{"hidden_size": 256, "num_attention_heads": 6, "hidden_act": "squared_relu", "init_std_up": 0.0591, "learning_rate": 0.00976, "schedule": "wsd", "final_lr_fraction": 0.0}
Each number is 128 + 32 x the weight over its row's rms, rounded and kept within 0 to 255. Layers, rows and columns count from 0. Numbers have three digits each. The size before them is the row's rms in percent of the matrix's.

# layer 5 MLP up, 1024x256, rms 0.0591, rows 250-304, columns 128-255
107:166121131085126055131113137127120101105086115100202119148139103139134074082133102117116107099106104061116139170140136162140154106165183167055122207071108149118128089120140118172103132118177060094194068078131121192086068157175130106121160125090111081131155142108165118144122169101113147149159175147147147174072140105127182191100125081124155131173090154108098153150139133145167128130162
103:099101155126155112160136103117099139154125161145085182088112123134114150110110106106105132132133120143095105092066161044124100065081127133173094060064166081129132148099133153179132148080146115146110132118159114173132123148112158062203060146162113112120147093095147173160131170089120139111114102089093131046042121164148160074117187175130189106115117130108098132136077138104136159166118
101:134148146131105165170136191195103170145159168115196186154103138134131110148061087119154074109124202113203127115158092145104161117118131164151146104126155131188146098139151130093101167116157113164119182137174165130149074119094090170100152096082092119101191094173130093134080145181189157164103152106098143087122133118174156080141123153109118163168076137121073104097136115177150126108179
099:140158080132156169105109105103124108136194098151080106146117101119116123063121103089107141165132121103093139129140174173111173158139097142105086128120118070150148147086122140100175131107114072114110162130106124167061122144116160165129151110125131078199199152173077139139081123126138098084103096137156153100097163128121104144112087142142114069115119125192157129132125094149174110141134
083:132109090168145161105118126092117146114086126065128135102081160092123049123165118146164142091136222117131180132142089141183133122123132140143117077090143143104118124127129189172136174165143132134109096079119135128154099130115151159177134175178123121100147064075117125150151137102145084152134099181071087145122104156144111122194113200155098137133123171109179135112143141128163132182123
110:104093122146166171109144146121140157154168139142096216087086125137149124092120115173099154086103113073113183121145128099096125132139093170140135115152084088134119132136112133156129136080141137172147150097148095082128097141197136128167122123196118154153161160117134165142084100125117118085097166166098146106122089176192112138205117147134172169204132108154136145072166165135152127088150
080:128146117124145123167117118159132105097159124098154148198083142138126113145084128095085090127162168106138142118077116100168131063113130096157115132142175175095136113142143163160115168105144112141122112100128108156122116110089172233171075179145192103085103089148054197151076124135171145137148142181118138125124190126075132119076181125104086184118092120083091113127113137213115108134142
087:131127143125124066078116112136113086098136125137177127131137122119134186106078096144123133097102094133099149126096105140198143170100117069135178168162110109102171141101106105144134131083126169056113097103121140123176112146184206179118140047146145087072150081112123127125131108129101084100186117163158103133123166160163177146111121120116104103117128168144109187099126121098209140121114
110:127153095151143065095143173075106167136140097147102180157149150172115115050085090183109159139144181156083114219143108056173085139126112112083104117121069124120151110121123074131116184097110160151152109175088102142172130176150106160135092153137109154123130151100133103125018160138093153145125102149132113101107139138090120112100139102149142138125144132142090109151130217153148158130098
096:140107168077190091124121131138086177149170157180193151210149147137120137108169116118186086131154158075155088145136115108098141165154141163092090123103126164154109158146119221136080147102078144184087157139154090093177137130148139148110077133159072107116105141106138160099106163146107124115117115119087113125096125083149119184129110130095073176101077121160087117176102169156167147123112
097:122168111045109151126186131116060109086079137153114116111157137145160123138118147123180189166158133097140123110144087119140066155154116131111146110117136171148109127177100083155117111114101161105125081155198073116096094156113080053100153104132107062159198090149130225146125116129103191091126154151115112165120112101060093125133078100112122130086135122147092162088141090075156171121084
099:086153157122130143114110146128193132097139122177152140139121156144113187138144078138094074114111127086144085154130192132090069104122139095139123159145161131133065132090125113096050104173138165122121125090090045108111173090098127090121188121123116147114131064143027196137131160150158134151131111068165119120200098209131123159121078094113125139099088121154126082112084116099164115109133
091:100116151146107097156146127104131163097163133189106150145054171139079112089123105125188127127057170138133047117123092150099122161162111129103117201093159149138107150119090097141182117093154075153112169172089120093132186082110167085149108128115158165161137108121139095115114104153118112122155132116144099121142108094093128108119144131162135158126125123141145138111055069099156129159141
075:151113172116064109141132201151126139140111079124128133163073092093146117122186113072057103112135099138128162127108119123207132149076079160165135180143146125169103084082094130104198132103014090177092126157132120125148066106138118153073172101145126141187162180125087161142131103130154104057134095078136109155136132173093175147161146130112110116139171136127125122170119149109090111146157
113:183130110142157141140173105103105121190115130133094202163120097088129113019097131114126147109087135110104108133127147157143117103121075171113106131120141137102104167144132137155108158109073116113075117139138144158119111089125116119134165127092115131170177099141148100172088147145157111124124099170137128121123112120047095121091145101096092130125114139164119077124155135102143117113139
104:150098127110148160160156091121130116152148145116115112107138136138120176157159143154196139112126152076188115159132115200079093148155149090156078117128127162136108196129167103122131128165069156156133104170116155124100165151133112100158186146093165094111168173101135120184117175138115155189192122190135127127138056095125125157097117138169152158160111105140099100127103178119125121117138
102:077131114097120188155169174198121116122089140099057155096105089152121101167139104087179105165112123115111147071115197128106091121121117139150192161146114095117177150099119087080145116140143102152113144176117143146097134096118134179158095112183113124136153106098126149123114184185149192155121178167163118136089108161094133111174085157151124088105134122084115134119116127118190158129128
101:144115182114089098074114186105146110146110081104102149152088155130161155136156097108171130140188098166093122121185143122080169069113152161119151109138025037127172176187131163138199125089188095116125115193136163114140097120136140121136116118172111117169113126106087151108140141123126093075107135102182133138166108151162148158070110096099134171111114101104114121107068120129122152116089
106:095143124149103114120161131109159124076233154169138105130110130127131128184120143129161157160125108134126144115106196151119148103134093130117151108103125125139090172107165108091097144131170163160152152116090118168074127101133110026134123130161128155119108154066146108214109154105144140113127173100185092064144210118126111126200138173177103105073176128133142096133096171104152137151113
101:126166136160125139163104178203156164152202157120093085142139135149142125127127128142079158112157139152125177117085072157115121114112133091181112154153126120101168128120076102197115133176125113106170176120082106084160164137128130160110161112152135148132160144136103145064101188114121127115159105175107124097080101084112136135123104073078107092115203152127091136166153049089160135110154
105:107109144120094101140116133101110130106094102131175103131168135161093133143155094052115162118130124112126141095153151074091152124137150113157070157092154141110184119114196076185140156106119101100128047157133109044102115127064120091150127151084231144140108109079115143133126133144129110129145170123133114143127089115150134105184093128141202179108135122095096048112146133081132143109137
099:109146156151122114051157156076060107095090130142144139115159138127111153133115094113123191100151158131143139124125149157132153175165100160109194118084176104038094156165148107141148120081137126147117108137101131157123118181121122079130149127148078101131159119133099143135119083115137130126125149198097176135135195075171099116128114121100116148147133135084199138117153131070161104178193
107:113112119140152144112154112105143117121076152147153072200187097175177177120185127174112099144146112128166108062154138157113173130092097143099133114157115154158110092119133133147083086158090115104134141079099125152147165162121112212158103153176144037165123094174134156186150106180134131197138099151172135121135092137166108101094132061114156080143142117122116149107169140130161124157121
101:134077117157157117153140151126136156179078194129105148101109179114119122121139118078171120130129092173110131083203132128136147134179104098121141117129091097200132139065153132108100105121101098082194193125150141062123156136135134122174116149117157135142214148086204130161158039133127135132147195093098153122101144072105070151117099130106126222114190119121182065132108183077088086141091
100:152168113115091152179113151111090138144088073102108152140059079169118155110154121112122105148118108117107099166144097111108177113091119126153177163132147136112171086092190145132166141148149081104131179149100138143135140151069087171112122122111195104089182172098127156128129136190112104063100114148085156111146111112129138128123174180111109176168173115107101204018141148107122122146165
100:155144098153082072144095218102154140153194116094152123103055122136150138142118129164164145108142124162141129114150149080090151035157081102111116066134137142125192146132122155133110123092108167136183153201173116169091074119122130094139168175124131095126131140114123094110133140070114137151121097118100131191105125098103130128115097172115108166079159165104106184132118140149144102162089
101:153144139065156103166179185129173149143086112123066118100133185113175106149143086156115172135174102103137127072082159115142155132204112107137090132127084104121120174199120149192103133133170145092132091091175166121124128168090191114073127135165160085135194140088117121117099126110083141139068117170149088111137142152203106108127103138162098101176126101082102139153143127139093143133169
103:102172094138086178157121100158092092189139072176135178153174135111054138107157077119149118118127119086106104134115205147115173192121086149121145126147099155095099171080150108141165153163117138160095109099163146163137145129066146151105145092061127129109174158160115175084103161107145080147158131042114129127127089163206040131075099160119123155125120087133167108190095159110110130162124
104:104118088113157102161112162091148109141075124095149111189109067117107126120092163131102087123121115143087111103152135116064134056141130132175105115128142144108090183081182107119132096150174135168188107174133199159133130092149128129107086134226126102160160145130153155132082169055209115180148131135145111142132047122096117164158164160190153184176158088101167098059140129100135096129149
104:099096105106101173139099115120105125164069113165117114162119139165111125142153072062146123141148180159143202101070125177118082124163122102109117112169119093079117102146111147091132150116145169139116188148161177145130113130171128138162117182104124118164177122172153181099165173089100136124118220154145132120097127130187114111174142090154073185085091163095102088135139104134180122069071
102:130145159183111116089120146076118159122116113136119102107099157213135105103110155147041113109178174139093095181204150178110125095157072126145190137124130098130162109075126137091149186093137153093114177017071145138098134148108143113122120171137081135121163116127167172095146131101131151080096094138138076140075150158146165152084106115152170155138205161109136109088098113077127143065161
099:165138139078131106140141172127136075102107170169101145176079118127158107146120138058076091156135172106179136125144141098144115145132123148129099153173075156104150136152124110190078187121092103147145111118137138065191104169156115148123094068062145164116134165098145087135135113103173097159151173116099195106098129141126097112148128099133119146058051129141098163145050170144166088155144
115:097109122151077116146151087132095106145130074128170065149110151145095149133115036117108130200119167104065151121093083101121198144125152142147123149173124165128094124152114096103181159127144092164129122118121108141127096095128086145125128145123115140142140113079095145082086136148106134146091136111167135116151096042161111100139124167199100155143091073138183148119183099073159169132191
089:078142132078120148153177163129133154149130172100131076173152134075039188164108086144141128099069118167141118111172156126124123146119103115106127116133174144129112151164101115150162054104149130160145155093123104092083151140111148164106163074116130109163177157133103132146151150127087163103133172092163096144113129134117172093165209083098169079125148203130133118120111166149131128119126
099:136101167131145179128105115163086094151097151149161090143089118115133150105137088117136195152088126093132087111120172172118084158149076130191130102108053108136081155129066113172094099108111127088140101092047133099114105172158184091136118120132115128177119080081184156132125136104162129107107111179146119128093158134165081114149182135101172152131129115106116131125173139188159137129118
097:152167121111138190154129096095091142087127185124143098140104123123084115147178075106157137142171103133147139159104152117142126124177085112185104185152112129219116150136134133163120104090086183117150138170095186127052111172112047101098062178149095136120118057071123157109136164123106113102120117133146119092149092130102112126075089092095137192124138184123109195112098132125109097140114
101:125062147121165161122138115165115099110100150125129150142112159133146158162160114139091160157119080139079165083079120113135152112122135175146136087117054178056148182172157125075153098134090173141149125114133119185145124128102152088191143118147167165133104134101078156089114074210158152145167141117024168110136147099156114137177134146121133114083112092143067152069146209097144126161113
099:059061170189085147106094098129170162139126165086111105113120116080178096114166099166074061141101150116145147149125113120111109106203094160108079142080105108105148147159138147145141090164145197115085074119122066124164171098127126094130154167104194190159161116158154188119109118100146099146141156150046142104078159172116116125160105147082142108096137170147148145133132068137142119150166
103:149138155153178115109174133123086143136176127137112149100121154136114124156115088160123118143159104077160145128115114159065095111194103107185208095098135165087083140140094145118123101082010159104093092151163138121104116159188149147079110159067190098134116061112093117149103140115131110160159113150136079141096028167110100154154141137158190186103101151078112105124091139147115079108174
085:141156196160074125147093157131102136153174162095079113117133147120194115109082094111142189103124125097142188117135125130052203144155075104187081127145145088152167183098068138067052110136095100144106131133116106148099146126135144108089122116156100113163167121133129084142136167106105126143163082158129079061129147058087107111184104197100130096218119152113159177160066156099161170125124
099:098135182172135118155103159161133173153147105192111142173105146125138203124072152109119123103146160146126096125139153112117110146164121142112137116148074123166130178028125166155094147104173123222191132139114106082141123151118088190142082113139127108137131094074163139130080122147150104089101180134132070150067079135147086145076087192090091054102108138184153161170132142051162091160119
098:117086119170111138143142163134108143162146073086116090128134167135078189155181086145112121057208126092200139090176105135151136115142114129153100117182080072035116109153138123086123162093153118122074070087162112107122139183130136150120109155103187146123106156126112169123103136169067124111168139057145163150130112106075172161157112188174121129136164129143133120136139122159210104173111
100:089093130141092136102115097112142104114186119137109125169120132094194104159093094071134087114135114098104106058104106169144116075131132123159184155127146160186139149170139161128173158146132166116143106135092128140168132168142073167136142159147162116099141145072080128084124119131100097102166134132072121074150140131075089161155140191154069109128100126170150169170210171173172080131143
101:120141116127137121100090128137160104150160129203202191100038106191155155103202121181063107133168129101116135138115097140106184144113151087133090141082074122130101119141145134190130160095126148174139100125122131144125100134155188167170150152131171140109128132102143114100120169227113099161136130126125139109217086116136143100127134105163062154143056130158149187062060136095058118144069
084:133107113127124108165123136145078207085177089103132097134130080114025140155152102137181188081132157110092156143128112108195055164115143103182058156125173137134145190119144134130140114065127152138136099093133177133124181130178117085171095170122162163115134154151158133102093095146123153131124148147106168115106093095139054143172153088174128102068130119121174084089141110169123129160092
106:144114118110109127141126098127197111136157130200112152136144106141105165116126084099185115156133207133111114125086105102139145135164102135098132155051151165139132128127117092154140126179105161098172180021103053080130154160134144149158092143176141136088156061169060142146099110117113137117139080094125135100144135106250106093133097063165150160143159104148189174114142095109119182078126
107:145170164039127139151136145127150109120137130165135116113141078152152112156186119093129139118147103067156092127081088130090146117138102196131096089109079180141141126143166122126185142101129093165115120149152136142114101184096109055131142145093102100082138118154134149146133112136165111160104136092040164150136051180155096155143083122122090156119108120159162147089070096096183098178125
101:125081167127142114133074171144127163139135140058143110133072130200103136139112148054120090131125093055109123167089116159134160117231030083117183155138103088110141121162156161112153109108067122098108121079095095126165117128126132149160144126165154088117186106124104203050081117090074107059112104151097159199109164107105173122171186087111114142095171135128123117157153145099143130145130
094:136115128142130148087156169110144116098131186148134155118120134097125161087123135119183138080150126186080134151087133133106144178137148132104089106152137168135129102106119134118151125160141078144192094071135141082092091110125103160152095148135128115082126079104074109103109181071114081133111141118107064172166102125115108149069152108100128176104117079119136121109158115089136102129179
094:154121112096156117158094144117137148107115105147128147164108128125142147145161130123137178058131105141178158110148091127131212095155137128173134078125068134110086174117145152183126117100089123068199123107137108153130151097166141158145143061120116122139160079148100151104080117085165048100121101084181143173078092125119109159097126161120117107130020101158072129166163173146101181100181
090:085154113122132149168116142158171209138083118142122152116099114081121160092119127140175144149129117150131137145155080184144150170066172131094126163130161168129144158138076155063128147108116110114116114121088131166113140102174139105185142113077063096093207059099123082112111121113105123121130149129105087085090077159157105125196131126078133145087134048132117180133149173074113119167098
100:140168141139058115104133130135092136138111121092195125110146164094115075112170161206090054159120149120143133136129104205169159108122114161108115189137142135123163096157144136123196176217123126131128159158069109099085180116130097067080103122097134119143146119129120089146170139152078093138122144131145081126177111176080084129116078157133108135110172109122137106119105102089111152084122
103:066083126099074097124109097089114117146148154177099116083177149176166144101092191142061118149175180125095143073121063155119131047137117117079139163189111220152116124129072128138109214101123138078120099133112141127131152140174115138148084100126135120122127164141160050156103123116068062073088106142114124135105175151130151134103115136148102134135184095124123136113091109123122151165141
104:196119157121132155162104136094119157135152137186123116127176155180107089170116166109195143130142110127118159144139116159111083125118118152121096174112113129099108078121142157103116132115063120165141082170161180202105101153135137126137112094126093053142082141157170105106121161181119108156112055145081100166131125146077093154129101135134149158134170145169125089077099099157094107093160
094:162141132128154135164138126131113153118124112141114104118138150096158130122128119056134166123158132103156178113191102133184138049130080177118124095159126136104095139114160149200124159132092124180101134118072138152093181083195137092092101110096206106108143162219146127228099142149092092119145185112153090092140112092097114171135160112121101113083128160107098152184131168132185125163147
# layer 5 MLP down (transposed), 1024x256, rms 0.0591, rows 250-303, columns 128-255
106:125146107141144152109084104132165107116140126124090109087159081123110127116157170099140131125181117125087157188134104127144130108069147075148085115162106095112119107135114176111098118118140157146116139127090125155208125146109118117126149117147163164090167060163142153161117118110198088146139067147087094124199153140194158090124136177118148179085099171180189108174116198137131146102070
111:179098150140148078071113184102138127117105099107166065153099084182161153096123135136149100132178134086137142123127132086113116128116150211122127075142096105066082145112135151111137111126138084135126091160116070202169131103076058166187163079109102108121127083155139103096128119116172110176113108140163167122140149101126170076098130081145108062141091162148116175090105105167143087146155
098:158125120116192176167077098112124104099122114074128090067120186147121087038110121084082111090167094171087096143082114101178140143121172113154077183171144139117155123131151156099166142088184092140139101149156107120134141097108166166143101136130188118087109152176197088087089119139120076126139166119152143083167108080118131172126143193127118127146119101125142109148040119147103138136125
111:129093160162143161112153118075134160113185170143164089138050143133120098170110080128146138132115107165122112098081119103170130177155188148115101116127180101151108129126112189142139098121171078062138161167084136161163125112169101129141137119129114126143145132157184122087136162137111069123116117158103117141073157175146103158076086172130157140163121125098089110105151081160140128074121
085:139132148149114155174110075163153086086088106108124079089129087167063107210053154129128114111119123081121102126159135114188143119104186100128137052131073117107119182093094133097099111089101149121115136105148109085106103106166108068092131076122097125112122174076205170106126141173141099117129100162117127176106119142087085108144144144062092189128120119078154097096088112096068117106095
112:096142145102167059096199150130116081138091173122089120154160108123101085157198146088154114118102154171116125119188088150124146084094115104147099065167097155107127174112115121094159071172154110117132103151128107118110164103145105115163179083174139137148106093165046136173087144119173129089142169111152072101100143124155139183073087167142120148112047138124135126162187087133140085071113
089:131171215160142075163130121177134103060108060080135110105086137129094140118134103109162112148155116190177143106159213141116041114130085126112124100089116133096127088154173121152122089191169139125170139145158143147078121141142102088079158136091117191099142143093079162131142132116167133151129108142202116096171121146153166113142195129136158129187069092036183159103100138117107178162152
085:143171174110110117180133158083122125168120140120039096103091179143093078107174161132151128099152154130139127161149115159129146099173112103095158082172137107179158121138083160082136185129097146092092150123150153099129115095097121177117110141093111100153126108142085139139110200155172183143192100120150156120138168126149099092118153152097114161068133134128134211085126106096101121156114
108:067101142131152099098096105113128117127140224086125167137078105065091136160072130139153144151160166126148131124120085168207093111100134163111130121128144089047081130156148120147111117098111151151116106149108134117168135124099132071145145184111147165128113099096084072136175136136134118113107086130092105118087096126125144111143081107097143072128156148153138159151081137180178152081082
096:192194204145133140102160138162027125184119117158129095104147144114104047120130080182117157129132171189132150098098081101118117122105106145114138105066122148128115140150177106121115055128083113132161174160077194150187079111108127119106098162110129152130156166123149210140144141174119102116114185127115162126129114093117174112100132111137160164163091131114088145089149141140114146086147
098:118129132117127147131140158000127172097139145087066097078111117158105109124122123084167076106145110115124149107151148088115118139079115105142157149066170074143134104110102075154190136119158116119167153153124077130115174074156159114112148131152196198131120102088132103113164138134091109151066098143146181109106107142132175117130131143137115143182176110112061104167100121145119123114094
098:127145127061152096124090120111144153165179120094098128105104114140119183103099112176141130171143138093126105124101128167156180128177154170169062130143122115125134167162199112198144149107110142126120142122170138136194129140147126114150119110148174132061135113162132097113090134101116079142140155190112169144134159158061173132155207110203098113154149126105174133127181157144037142167126
087:115095151131163128135171143148101158141165131190118149143092143150167104082169128116105144140054112090098158131136134133111078159122161070093148115121139199096100097109155116161121085124156130105087176213076123104166122140129088132167150151109110016182125180116115196133108064184065147144134146152111063129101096118148084145095174158136147134119127096147112047071180125117146129114133
065:132125124128144083116212163113132181148162125148118166163148114160149148065149149101127162154180166133125104148192107075210038084122099088135113138163166128164103140144162100140149148177138151087134145099158200157117077161109159127122173208112126120138139105153102138118207111171108091175077194144204135118120113132158122054155182099077159153130114117123128133126132146114118113185154
107:129119117094131171166171109141162128139089173114080121188121090151137116114174099143159139179164142123126094117133095077139084143136110161131162175125134125100158128112135106083115116117109103115080139138060150153204113114168140087088146133120066161146100103135130218143159143113133169103146212137139151141124140097142115126086070163142159136100122118172091116099143150089154075189116
107:088100130079134109129120131143137145147153083112129131096155076145183155149184102142130157135136158120104139098103142138145148089102086162188171164050154064161113142179156156115207136132121133098107074128099056117125157126136117117130154106092142127136149128154200097101095152177159020136173073112132158074136083189096105140103151126146180120098113122169158098141091074127098148124126
097:166130089130143150135133122115155154149109098171108133123159120143176125152130142118164187145142158107095110052109095114151104108166195053150151121098118116129118130097142192158126090106153129106142112079143080129163161112144117125096159135113120123173094186093143154124082098155098134109113057079090125118141170128065127213085086107065134109128105107160139119123087118123014185120144
099:129174160167126192108067113165120148103160156098191146104163081115112139141146114137113139122128140105113133102115154098213064113129151124198121074184140121172131092131143052115199124156064111126105144058113096153135191076126113154124131123130139132121105137117161150137156124113052124192172123155089111133155141165074159101165119185140139087128204164175113113050185147109130064170192
094:159150127103144171087087103178125120082129116176164130156107174105117086135169130133124185076112142151100115117171114048167147098128175097120123153129155135154119122136168110082137116105137143124146142096110129161156117168113084122144132065148139106181103067145190113148102118175138128068128141116116105151070127145120102156158134131100153138117145144148167115149164144040152077130147
105:140150090118122145114196168125177153180111122133164132075129166147154153118124156094140069063109177105128135162139088146168101142088185109161164121072119128074168139064122166135134149122140089131180112120144108124111083065075135155107139102200197121083148090132218101116071106085152119084108158115124170116168162163128144155189145128112145154089156156131059172195118184152122156108132
101:080082132124134147129131139123138108105114146119103084123109157096132095108079151175132168105159123155111157092162114138164150089160108155144091114190244165156131109118139095165183058119107129121146164127065096088096138107109101094091077110096089110109084095159119154090147093102142178146152180096154091131126142164108148150107097112105061104182114144146141167117151150128191168127121
104:135145084071139109142116082155110129106139102114191158146118129168133123084120129146118125139162161074198137147076104112126154167096097083127072148162129123141093133136097129167096057107070119079075092141178054117155111134106066106113118131165143093137136134118152140089175135128132185114109163132105166144132198068131103097147101159131150128085100137127115161136172098144114145183145
099:128076141152116126107110152124170133064172156156114079029132139087225118152136177125089120094153123171091153088153082123122110111104123155137109145116129168093115110114096172120089110115095135129148070179137096171053127208105123075107112129110132132124164130132149135192177146160130175153129149097097131137132163176127117148107076091163084140133046170107147103152102137136146122168091
095:125090097100160156149122132155157161125136067089168129054114097129111138161105158127176139122100116083106110153153156158139119110071140169114173180150063149159118113171128131116101116088119061109176076108066098146096112125193135165147116085172078167132103160145143098071148136091115118173135128109126147136166167161147101095106124118153208121158053112133083071115146147095166097121097
099:109137133161155178155148120192129078118125174129113166125130132128151133106185116112139130072092085116138125141156080117170085149189105113134162147106133115104142183133118105171144155147165154160126154163151146139101141108128141059149107088128104165096088148140079147135132152132134169203153129151155174069149156161082163150195145074079060140105138156202142159135128096147142121152154
115:116086122169098093129137149173100114138138145153083100064142084147147170122093189205103110128138144126123136136159122165185110185120113091095147141119131085170158123134239122110183110085141121172136128161143099129161091064138169118073125093128062132073125170145065176095113148165164128180123170112114114126084134113172101118136120119150179183112137092139118139114111113124118135127162
109:147094157114152090093113105121123122118079186122088113103116140093201135173120214124067063120113124142140083110161137128137136096151112212114175145114174071081097177162121178166143093090138192098134092140172139125153109120102076113097100115158088090099130128178114109142198125038119096117118144138136110137162127161071187128179135173111118131097171131145153105152112160135137158186149
106:092080105088160067121182082157114126111119162101112162157096153103105132182077094177187109172114101159121112113124148096106087099068173160092129152159109077121135118082152126164094113124110158131226129160184159213172161094135101116124127157145144090153157121122151084116122153155119137183133096164157156138184132159126116164121187148081108129120128152133171112139131131189134150089128
104:105107127116133135115130111126145144142143164055185133078134118132122074110080164117118019137102059140110135104154137159052193170133142153166083096126152175187103109116140117152167166108187137099101046151149143071168157117118114160114114095142093149125145184104092142156146104178123152117135125127141143148066204134163109088106065109053092075110109159139157104135136105123090142117138
105:087138160070061131187178129094104147165179094133118109160109150138108106130084111135150150148127095135161140101191130104148093145135186092146113186073131115130153130159105111096140187118138181142092156186211067111244144085086119158162166190102144117161121119072071130134102108189153178152126120183110079099137105167117111101152141202144133157161154106207120125079119083185128108166188
102:143153055165168158123134112139116136151104134156156122186152151118126114122125082163121155128144115047193099175088133146121113092091177160081113115122178144061121049110101112200095039171154106155148099156155089128157116137175109111168201117110135121137176158128119115094160133129102128107150120102136065175116136100086124143136096226172097136090127180157172167135090153096166158160094
094:104164144188140077128103145149153121129168124179139168141104153063146110139210115148132154116133077184128145109097128077183172094137156131146149076103133100131103123111158131107159078100095115106126159143160176146093122126138079119168120116128094091165194141106044092106181132135157123150174130115173084177109109114101154143108155133157150159151171145139127129121117183135116162139113
099:193130158094132104135147098169105085151121131125071090184114134160166170166070150120110113177134144138155104148134131109232187156114147158146104129070133170134185132115082100132176100081152081086165117100134137136153133128143131147161125117172074092094087221106167145175127147074140152135132150212138086137159109146130136118180155150146129123155131049159156080181078141111135116169133
095:085118120091096105152141138076113134116111146156123123114065128150122069087167061106171162158096111081182109102097089128153087164144110107190148167150110080134081179145139108084195158089126133115124125126123150136199122127092142072131126176095162086134138152104099130120200150151102156174188159112120117107137130115147133092096096077165078152110095102114080101075089154141129099124101
097:070144099161187116130115095146174112109144171096106177143134151119154123145142163174128101207116056128071161131088154089141107115158069151152124130133095135123113150074132152133136121144156138205131206130136137153071168072166141128163026166144147140118102072101123152184125149165131131078168083126109114153175110131125118140085149141121133119137231143156144102146166118109114160090192
097:080146125088124091164150169093141124164143149139099114082097152096125165085089155102091119098088040117163162096112144103091161139158102124183150172163140091114143134159117107126137169096093115154103108174057131095137095197083069133150163117106107126092134089126155070099120130169107065171139138152147159126062077112154168094154170099161112131105188077117127061115133128155157141162111
104:115186123100176148096223088119083080166126174172169123172198101115065163129145126184172125123123128139149129116112177153170135104132140173114112089124156135126180135128174081134118155156119128089108153154149097148092123082081149119101143107095087115146159132113163102086128170187148135200130116176144130086123132174115182095120125090129084114140150127083110127125112140073118193072147
094:144111163132113145100148161106119132155141109108119117105127073128161116104096147149099083089165108144109218122209121126131163076174162186140113140113090118108153148144191170194076098100111136146114099143133141142099078137109105097128143102136091152109048166106185142093142146113104104066142151134124134070166168151139187135092163136120106134061083092081118138150158094089097174164198
104:101132119078110164145175108132111147143155108057138139068140095144100104112123133218072126136164117103074104155112115153100114185156136148078183061121137218182175117082181154103121121192064147137128173149095160129118113085065116150181144118087088125154147146100129082135143097087121091133112083105076103139082121108184134144170163117134086099138123141140118154146123139103170142099086
075:130096098095066141117110148106092150166142124110100131114093092162113128100170124132182136122110124150116088144160093131126155112203129091114139199161114166185096156074182163172067127094149103128153113093127127151138131087104131111081116119136084107124126103166116117156166153133098128211076160149155145079125103183155116134200076134110141157142141131150096127144112141100171126128136
108:141095119103129139107130131169107124063132155123110091138129122155175121131179153140087172141150097172058120136114147078120081093062069102155108132129152098171148136144155190099174145124114194138124105178079153146153128144183107123222155114103091132150143127101099160168158147187105153092147201144123117120187133124125139089106140114155107067186097112094161069100107139139121081093158
102:170118085087126142202066066120156093101154133163149160101156166108114166131157150153161079185181183173124139182135094125091166144118115134150113081109127137129159111129145105203082141111107096123115141133156095117119104117150159137182133162144111099143082105121115125117134171180159090161093078163151097115136193119053169111155076158155096101148108112081166149125101172170164121168127
094:158103140134203074067250127072166125118101098151147143106119180197051076130145082089123135127147190092165103157135110148186110103142163150099143108154167123126151111113129177153150158105067137086127083144124134093147143120146078129125127086224140161163127080118133123157155157143143105111169153085146112097141119145132106134142076111139132124130136113089123099109163102111177170137202
103:091123102070116195150118104169135117099123150136100137152131116160099182170133149148135165113150104124134122111163186124121107099105112101097141110134188207172120106057115121148094098163137107097093189144137144123159167147131127165122131159148150107148171133107087147189140144133127154154113116097109130157144163098160087167121161128126092198156124136085167069080153091123201151130105
097:161101122132159164090104106150120144130125170182125155107195099118114175161150158174101166172140121147146182131154136118115175180069126137160123148118078150118073123166150141120162148102107128142175125078118094170131163114127121121164122120127117061188129078120145135141133142112086167108128169130158116141174145154150162126115124132120141115158193166146136186143145198113135090123164
105:124144136187179144197121168116109126138113179138129065062180164126095080167154075066157169122083148081161130116118096168133145127091121064125121119140136109122129109140127132158167142108149136141148142159136127136101165123141085119138165097158094151117047105211142134112108078124087083093149163106085097171126107102125137141146056160142115103107146142169108109151085133153112077083118
113:128133130125114125165125058176140174111132078083127113154109143128143092097110083146164182104104126158152122157105159133165144147155135048127087125114141166124105123130133131136179152071154116090153163174154149088103096140144105138119132124142036134144134110108146152132124100141136141101132116102109174111079119145093162123200150111109146099152147127110104116137135090110152064180139
108:120159075097165138086099110143139076097124161068110093157100140128138122167069119108135109128137114117122143140149190129088083103089120108117149130099144099129117068125166119103158185146112111192055114099122117181186086058122151093143175111076077141145143146118181159163104041133148178108128156138097131151138151084133094145133149133133113153110194089095109087109130107080159126069133
090:071146141181130115118134110134131133117133155108129102115113037098124096139143138082175158157167086196115103130106141105091121100109152088121137058148107130150168104073053127142143168091117183097096094123127147136086144112164157175131171110151188151113140121200160104187167114159131192109182096119143149119126124144067125166156194122091086145187164116140111104086149073099123082158155
101:181159115104177128125129212149165079113156145131122114158159143136100128139132132103083095153128114180107088168143188183060130130123133105069137147120118145134086095153114123105118115162155089162060094075110125113146070163131160111123150128154104116104123139207154165130137110140157147150126055141178114139075110075123144131135092079170137097051176145095055165110178145105117099162096
082:070072118125088088154124146095158180087101157102119122131162119160188087111155138075119179060097127144177132102139137117111090126131055091124116137125194186141142137129098163099109158160141145140085116141105109149137134133113063146191196109060116071117055106121146173129155140090107092222139154130088136088085134090107156042145125182139105141103087077113128071098129140142134130198077
096:065169129117122178105139174110152135121174151078185229123125150132079142109078146180118128072154182140138075173114164076115150105144133133152075122152233127146126093108152116180209104118166150150091191133133067123157121180096096132179127108144089144109086100143189108144056081141155145144135139160135109134098185151077140138103113109107107158180139132122200163121134153142172147152097
104:128089158136163094137210143124090154137116132149181063094159144147126102103065080110138081124120144164082132119093142190136139171113196132122130140164131151078103131131098155130160092169087144100136073115135136145175107160078164094075117137159134158143129105165108081167143140132129108111099087094174115134115126139094158130173195120130123113171085110137129102041153147094146176129121
104:156119142209164153097161090096071156104141121066167108117091172142147102110094124137153152055057116076119136114129113089113119106094113173053156135098095099132137145140052096103120147169083154110157103162121090133141053080123144092173173142083065117092113119120137089128138138137100121131180131161115073120100167141158138152079133112123131139167076103105119151160101189103165161167135